From a checkpoint of a small transformer trained on Wikipedia: 4844 steps.
Each number is 500 + 50 x the weight over its row's rms, rounded and kept within 0 to 999. Layers, rows and columns count from 0. Numbers have three digits each. The size before them is the row's rms in percent of the matrix's.

# up: layer 11 MLP up, 704x256, rms 0.0505, rows 582-590, columns 0-255
# down: layer 11 MLP down (transposed), 704x256, rms 0.0504, rows 582-589, columns 0-255
# gate: layer 11 MLP gate, 704x256, rms 0.0503, rows 583-590, columns 0-255
up582 089:543562506469512515458482555520454491505655454445580461490563498508552510589581508440575532553556507476505532465503528531572465464502558571491525477526483445539440541544503567421477575479462387415520478456448471492592530493451497529554574430466480505531525486538458460494495548480463497553525599517667577472424481483563567517523452681525530469434546478516485504559576571518497478480485499425485540608543515483400544488470510465516527442532473604441482579440574434417536485467566527513473510440536462492543531495505499501480511500473552527610444517472368469514468512447462502511470519434428538467509546544505445512551554477470515454408462505565473535483569357521485540487435557508481494542402457496522507522529474497404443414388564535547463411546477474546496552460445547
down582 087:475591469592476495485486446524565467424497524519504556487564507470537467446498596470454535420506510587484470448496517428436437488437445469482468571489517562452559499476438537497496531551479521624430483508545548451542572580460453475565501552436568447439567476494488476527441436413517394542509554535574520469495426474469419476592454499551500417535480569491424573494440472366484429586497439481444529488479471547498485536513473547514447477592442517465488534603410476509415456539518409424516526488593386476465532530442563535569531485520425469493510524481516459552503491523435503635419437532506483480532503487521457544503476448452490527535444494462442451426520493537558499566494469574597542427484514527471478463464508408566390448437500462422529481547480521518547554502657440
gate583 109:603521527516475562479510465572531537546475425519521445414504503562481497571530410543505565585487458515407558465478489498426485454535510608547424445484458461527548450493481551474514456505492386461452582502546461409591542413493508488546511510454413507442499533476530418547559479477529522549526472524413473473523459499425568575452501469448494514491519576488609438458508442514494503480509488501575449532436456607448463505522509367487438455523499436426500526508483494485501520515473615480525500462462485626466458600451483461577488439567419485563505474567619454552467532380545509576496517469439460433452480585499598534445568508386405460550563484448495468522550572454522411479493497502524468495491513550568544427413502553519585464424480486498467535538451537506529551514470599
up583 103:519552521496497438447476429490435525518473453487565488469449521460528431480463495453556580546515488401480530501484449443563557465536445602524433476351389569512493430448493478603537462433505494471465534538499516468610452476508571528461528441512506506580582519470496470439420522546511490495496513468559480618533452493508539447421534492494516524415639432406411416517488514463466576559411464484551456614502460496495564504533492601488535501515483536550497551461506558501449442522472493621473427472505537376432473414530434493399484473469569487407501512462475436481499523568426465429487535475445471526499458495470423543508499524535510513532509541521479446471478397489541506565539471487584582486491486565474474608522597471457509546573475563538529436591530516485625471556494530
down583 102:508609490436542514596558601529516568528540510450427435474590502502509518493415448477543547515437455593560533517370466554520524513477490527464477431575463530533536517570457387505448503545535481498562558508485485494499478445477421511492401534458483442529595564507458495421515492463516500451417505566558519511527457523419422522484507455486421387544549469476449513471547588522494540502428568454490521585605499446591453526422523454485560491528445567427529510395486482530536464505533477565523426477474440502452479458436572550583544463552440602432457512420490512468543508585502511461492577543452570487466462572516534441572471560449500468518457478534411594443523515468537488550486521494552597456438466477494439571538469494537472526517515543529554481536532387427440528453426368
gate584 099:444525518608574450467549524532558597452462472537516543439450544521522592524514488464601540432386554487508587548536493446410447524449564557442494478585465573518515484689500491535500474534507452460529549513491519536537533432528507513542470446573462508542433518555518509460567517588572548542563567558488471475458462568516527522528454545542496503394472434527480456498481349424523446561440565475451563432566467499541493463562389504465477422579533484516483451495455499541515567608523525462466516525523411476489460451496593542492565544473441522469470458603491413556486498492571486449473441476512527477513596503575466492472426553538542545526472530414556466470457439512447509502386495454503493526470413566479398515465563451556501425516494527492567528544537494405513542559539469
up584 095:485472520478459486516528550395562562531468539483568466470460467475509510548466439517546504517506531539543487583482568466534482430542507408500476513456511476399481473558539444512473485522435515480572611426578536543511520491460522463593549490546476439476418463543580513388545500451381542565533506540504493520495594510500567530416565541538514424521521463490567451498502463416515579508533521555467596614531512493615474623486528403554439439423446448536501409566562498539447487492567403556488519445518458537439470488478558477566442490582476486424493498628520451613584487586565502527459497436540452441493514590397524483531478508560526498503501442521526507495443539545414570416469581482441415548476454556462495446506501470442497484394526493520551551461453537548521583471519518
down584 097:545526419567470588431577499543516496485551489538538449542608571419561638476571448469605501532410612452547609570341418508493438525467567506501534482516522435549454542544499508612504500405507529496499504489533502433481455559420493512523438517481480595489449421515476540614464558433528495568474604492551629552589496498540469448459528503477550555495570548488443538501478508497508397439550532529490372529471499510493482485488467541513555452591440582471574547424576475479486499536514520570486459405597486517485447508550460476449510532485428541458456545551449461485463479546362520546494439538564506514525484507459529450476522516520507450515452553479454511471448524474467478498477480476505504586532448559484535581574478563501516495509523561542440448513536597474526535521511520
gate585 103:583509457444467492451508472383482560491578507527468383500358556530488499507514527514554614574414447561523504426388513444483476547619519476544594512564415467479475469506454482479573438515490512566602427449504518534481495470537486567419523492449469482442525470489493591474505602489556550488528506497468505535481536669526468541498421590530448466532511449479542481536513457490496483525509547493584482481495435586588454551475456569440532542452563479514488559509429459384450464502459479519463514475480464477495401422443513452573510403569496608475568547490608555448503540436493508445422533442554389497562527508510454540510509489503577478466536513477586489441479487530557511574481462566555428544453491456469558529610425458552514499479538543488438515501521524483450529501450546
up585 099:552460404404451529488432520466416407512483539515479552500576499453465499447526595508446483434560533553529513546459473455505472556438620467533520662489639521505444450492438553472520529492506443595513469513426529455521552522514465481450441513520601586462555514552398446451542423456554489429499486580490475496498468550498521512464485483402493538478483545530528534542502521567524482507490563511479468598509473436516446573453523498506472477427549461529606475420450475479522459510458583525446614470475453520517443497566577424480537415449563452508452453421476472544470569411425476418551483521433492476427567484540499512493468414512525428517513503459475457407576480396488513554433455477479571537583452448504533520503441531501490568610482551539451508487577510426472417473433433
down585 098:551596586500553464444459486538590528556508490496535456576562496542438446574556560440478482442566507598455512446449454548533478519482521538576467454548482512472444434542559536538478494558471488626449482554493444473573372495481462527506422526557427435436452468487427457591436491425570552532509485456452537538557587488486492543537578453444443435427523465486498486497425496586589494562515556467507518419485497465575570556506451515483463606426604495497503486562534545463478416435455540447560473532501458505547602494466457457424550474548539448437453474406458587528561541529434483496492519492532618532476552478546498432453456489427473509512446422453520548435634407503439517510605478582529499432536469512437559489490506538481545482488464494467482502490492465426511446433446550
gate586 102:575414542444493438543496485441518463517451414487505554428570494496493490554539467470543446511454506476471515512597565563464476376502498548465469535481452533546620527578579467598441501502461530488522498544517528467501483356420457482560506555515469362575458548455561543498487512482477485483454439579469514598602410498460487548457487429521485474545460485470487517535450492488438488430426523485485534417544558416498550502461602518458497450393450545450499437396417434530529554538489525483483467552520589448466455460508539459533538494481540477468466478534566532495567503522506462569476449511434444501591550506430484503533436542515461463570514553596497478407568557565466417478518444431547460474535478510490492498490544563598549621531475529458404543512359580524535506563432510
up586 104:504414456466480484483498475536461506513471492521468458563469588618489552505406391536493528481516556548411462552552474447515438513409532502601551450509568486518497480443395575475548458562586531462551469444418486490517502486541477484525571442515434501512587462469512500461493529489495513448448486492556512511514557465600599436556467566464481494444515515583581496374551465549464532527590481504496432506506472486556552510490385564527421530463493553556507463515507507551566554559497552570491540463442487523469501529466498583483510386400506569444591457553516524383431480467487465506474604499509560488504470615486478482564507541555523522545498450560542490537566540507463574522486473451507545515580462490512572492526523431551518468433330435499529435481463574605479513481369583
down586 103:448484420550478480553589446496487551464523464413571450444486488452477472519448560558474493560512499433522488541531468392429420413431534640414428541475573531499428490563504452540465575620520540580510482474543458538451527502502470525483495459421559478499490424556493440448596437411526423485459467489529536584489552519542450558502514492488587515413580453528553474510562540557515468401507537544486493488483469435563516498497515437499502400461507559527444592470555530425444531512435452472483547454448522497460540594493491552474416438455541528535534532494473414495515467519507489447498417435486557527532546430498483632467562522408615518518464570446602535585494427453544477515526539506574530510421511548479518434443507478459604499494487567470529597497479482556564496455601523
gate587 105:504461552452529404566650430439537461586467562592478566573526460545498533548517563522500495568484467498435516540510478554519528479436368485506485511558499377494546553508613562553563519477530486406532539388476504463446396564468500495444500440466463452528510533551438425463519522478522468510509577513530541504581474485508462439581569556567477502528481432462516527551496533511486536511505557527477472483612537470573470523488425534503536492508443452448528569365491413462566458559497471446534474542499354492474438564508465498486494434457570479514487476612546465569445493515509554471495527610597416538525428479563554517452536498515549463459504505495544507467511468470391550488564465572441496430486567467459524507517521485586423445484556485500544516580530512425415390549476515
up587 109:580559493528621435540494478493511558483482527453535475556495521524471542586439451485454519576532546416486523566524416519515496506441446467497545529558542438386599446553536514481526549508482502442589499421521517439470395445431505569499488482459534477518575523465524432529480496469563420511491485429505517510482601563493477476540492536631396578510524506519433419520477467530486541552572476433427522515557561597489473466443514564496543533528495531541591459453434543506527564519500603497491550540523452445498534571481555484584467434489498468487543516443436476564428493451507469465520521675512533499532570472483532510532400481463459458544606557491528466431514519429506448378526416470477525483453485394479547541404488547545455483479524499494374561589556465519421536564549432
down587 108:532532427532543402442444602488413527564492427490536455526478606464472515545523513497492490517596499503511546469584543501528512551483485508402518546539444453545464506447580543593459486496443465469475511506475497428543521546576458589477537524506549443479493509462425481592411408488549468440508480538444500505515524580482477434523446537564446533523524503472445440525532474555514487470480527571452550431576645513531569457433446471552486533499525501548399472511443559528529408471573471516556421482418582450573508467565502572566428414468515511516521442422449518463532523508431494491453473615439543439421519449529541409478459484445464471456494527523466586440524578558457431517475573393490614527424469534476505439556523494507497462399459481492530542592498595462453491501621451
gate588 097:606445473419401550497501504492531521492410486433516521509479534408562504563466527439500594497454507537621511424452464497514487505522498485582486422498437526438554558550497470529520588500557500475449505529528525405499579465495486558550472508486522469485575517456516456447574571546551487435621453487497524547471528435512478392463392561484531482340459457586528590560424496472502507652440560434558474539467480503450469476613454465497432541501533417422489485462522479559500487465508573510437505481499548484509493493514537553434486502429420423557408490499498490529535537466482499480581509557532395538536516578400537469496544502501426538570488430454549437421520527516517502550457522516574524478405556481427480535431514360472491518484491510552526488476590536508588433498558484
up588 108:530521457548437469450552522461533519540531533523507576538446604429462468624572537516490520513487435592527512346508453478511462526534524485505388466432532493480528551562498437549509502575462584485428514517507549466454541524504412542567577534480504459624517500580540440525535484522430478510510499444463504587412502439585460418504552473467525509399474549461596593550433515471555603448547541496499469568463409555448498486476486441491431519434564529494509565505513525566438455407534525512430544552547573474561497556571599534517525493416484483535540507480458480553467479397527503452558500521653473571479532498437468492513490481445447558538482530479422499434434489544485474528445440530571458437504481448443487492405486465503523492389510455543478538412549406486491503494606455
down588 101:553517460477530479542570439487513530544439487467477527543380472469456558556530585488468540501493485448557536438449536453428528532552441457444463519477464572475555495592518490535529496522532537588537408508528513497476466505589570517562479486408466433595456511566483492444521474498429604561540469509465488584408511524537470498445516558507465485426496410429468466490507446485526543474490589482527458584543518527430514497535440493482385547465537444495558462501545579452430519496599524443534421501593469591547470551466483467433525559432558501504426438401550458462475513534541574536514496526429555495443611461479450450566584529452519450556607463649540550455524501575548462483467404531511533568504486622473561483544544544526490480378516485474441521468531500553591464573552554
gate589 098:492539502468489493506476512518492556461488492501454564616425454509488437344499496503476538456446544526461471424444457507524578445491507526561502487497517504452543555534489464427535517443478584567492509467416470477496479456544528539518542512555509503515455487531541466534547484395571472559540533566478533580493536562564457495498573561557529532589458508457475468503496534474524557429442487444502403486502454487485587541509459450465541449512526444499422461455443450452471532516466480430486459553559438577443501640488546582567559486504476419532428503454546436498538469552528497517498446546590398518549454553558462506616351551485410446518508612499441496510560574510646458474476486428440438568493530467617474433423547499490564551483441465479483422594376499408503460494493473
up589 095:505496490466558478572643538418457465556468532412519507525477530581494513532494582468481514528522567450460545555505553522440460509512539595449465550482471488512524610493478584514525381453464480391583473502423559419537441524463444420516470427463443508558497489527490475493501483559517539537473483446520488527480426579481524401499435482486511478531555471543450467419498439472530625587504510496399488479596553527545473445536473397568405474525427590463430567529454461497470568550563498489386528463469507532433415486490410488456527509502508454465515489535391538441454615535479423551488478588580543509556483535542461557476501492392461452496486588571572469451497501492549465430497503508472392416469551551543476516455489597528444591480492468477528493549552461487526537568468549
down589 098:539497524480390441481453435502416519457541449584577479461457534415492500508540466464434577437551520506578491470467475449508543542569563374541493535481518573447593518510556524499549585493574396448504595540481445512513454459453459600451612510553542577513478437527491571517529425501430461480467457464527561514445402658431516473485467516561456498494528567478555470550493451542512519519427483517504612456601569528600520552554575562528493478512465552517473433480545472430564523551511496471461566494528504524559503526463506527467509587433496520507500564464511561507537405549453467495447489588483456499490507495615462523483507474463524458608411518468561490533497440526629526528581471552516565430456511522435512400580517568533543510436477523555598516503498525430485471525456545
gate590 101:597602468510490454449459496480441502480527451463507411471439462567410514579458422495543568506494381591509497520419435488512507581463437506561534482498558463477506555552489496410503535499489544561469552490432392499501465532484471528483462366513459576539490474487505629524451644525554475553508515494410491562506465493452473537424487514457474404547441504484453469515477544491480502543529540478528555473455442558480509465559557462444504424566490486530460408489448539457552535443492513643491515517530453402492559438471544507454396541487525573543548513558448534564577531518548425500525487525544409582576509544452523509561517504484520438510541500432420405584495481588488529439503507517397565610487535487465487500451484560484624411602521559425457521490509496461496473551527505
up590 099:598492529536533576466545464573499470555457424471583509429488455500523485491605598453480527405403572532523513530525509469473508480451463540457533471550510449512474474464477471467435501540492415516494489496519505555417466536513522578510392485520400445410527450478557469477546486590525473427594520457470481499589527405549580543504582487491534441474519552460522453481519506391459526423512458485478533519531495429471634482482467456506442565573468454526476510482569494495500571555588405436527552625475419498475479546535540487494456544592523513433496521501394448552499504537403506591476429532470454513470555507427473512449530473574461475507522484518532503521493526549513371523605488398573544599505514532598503471464540439454540481477542449578456412548457578436561446500397494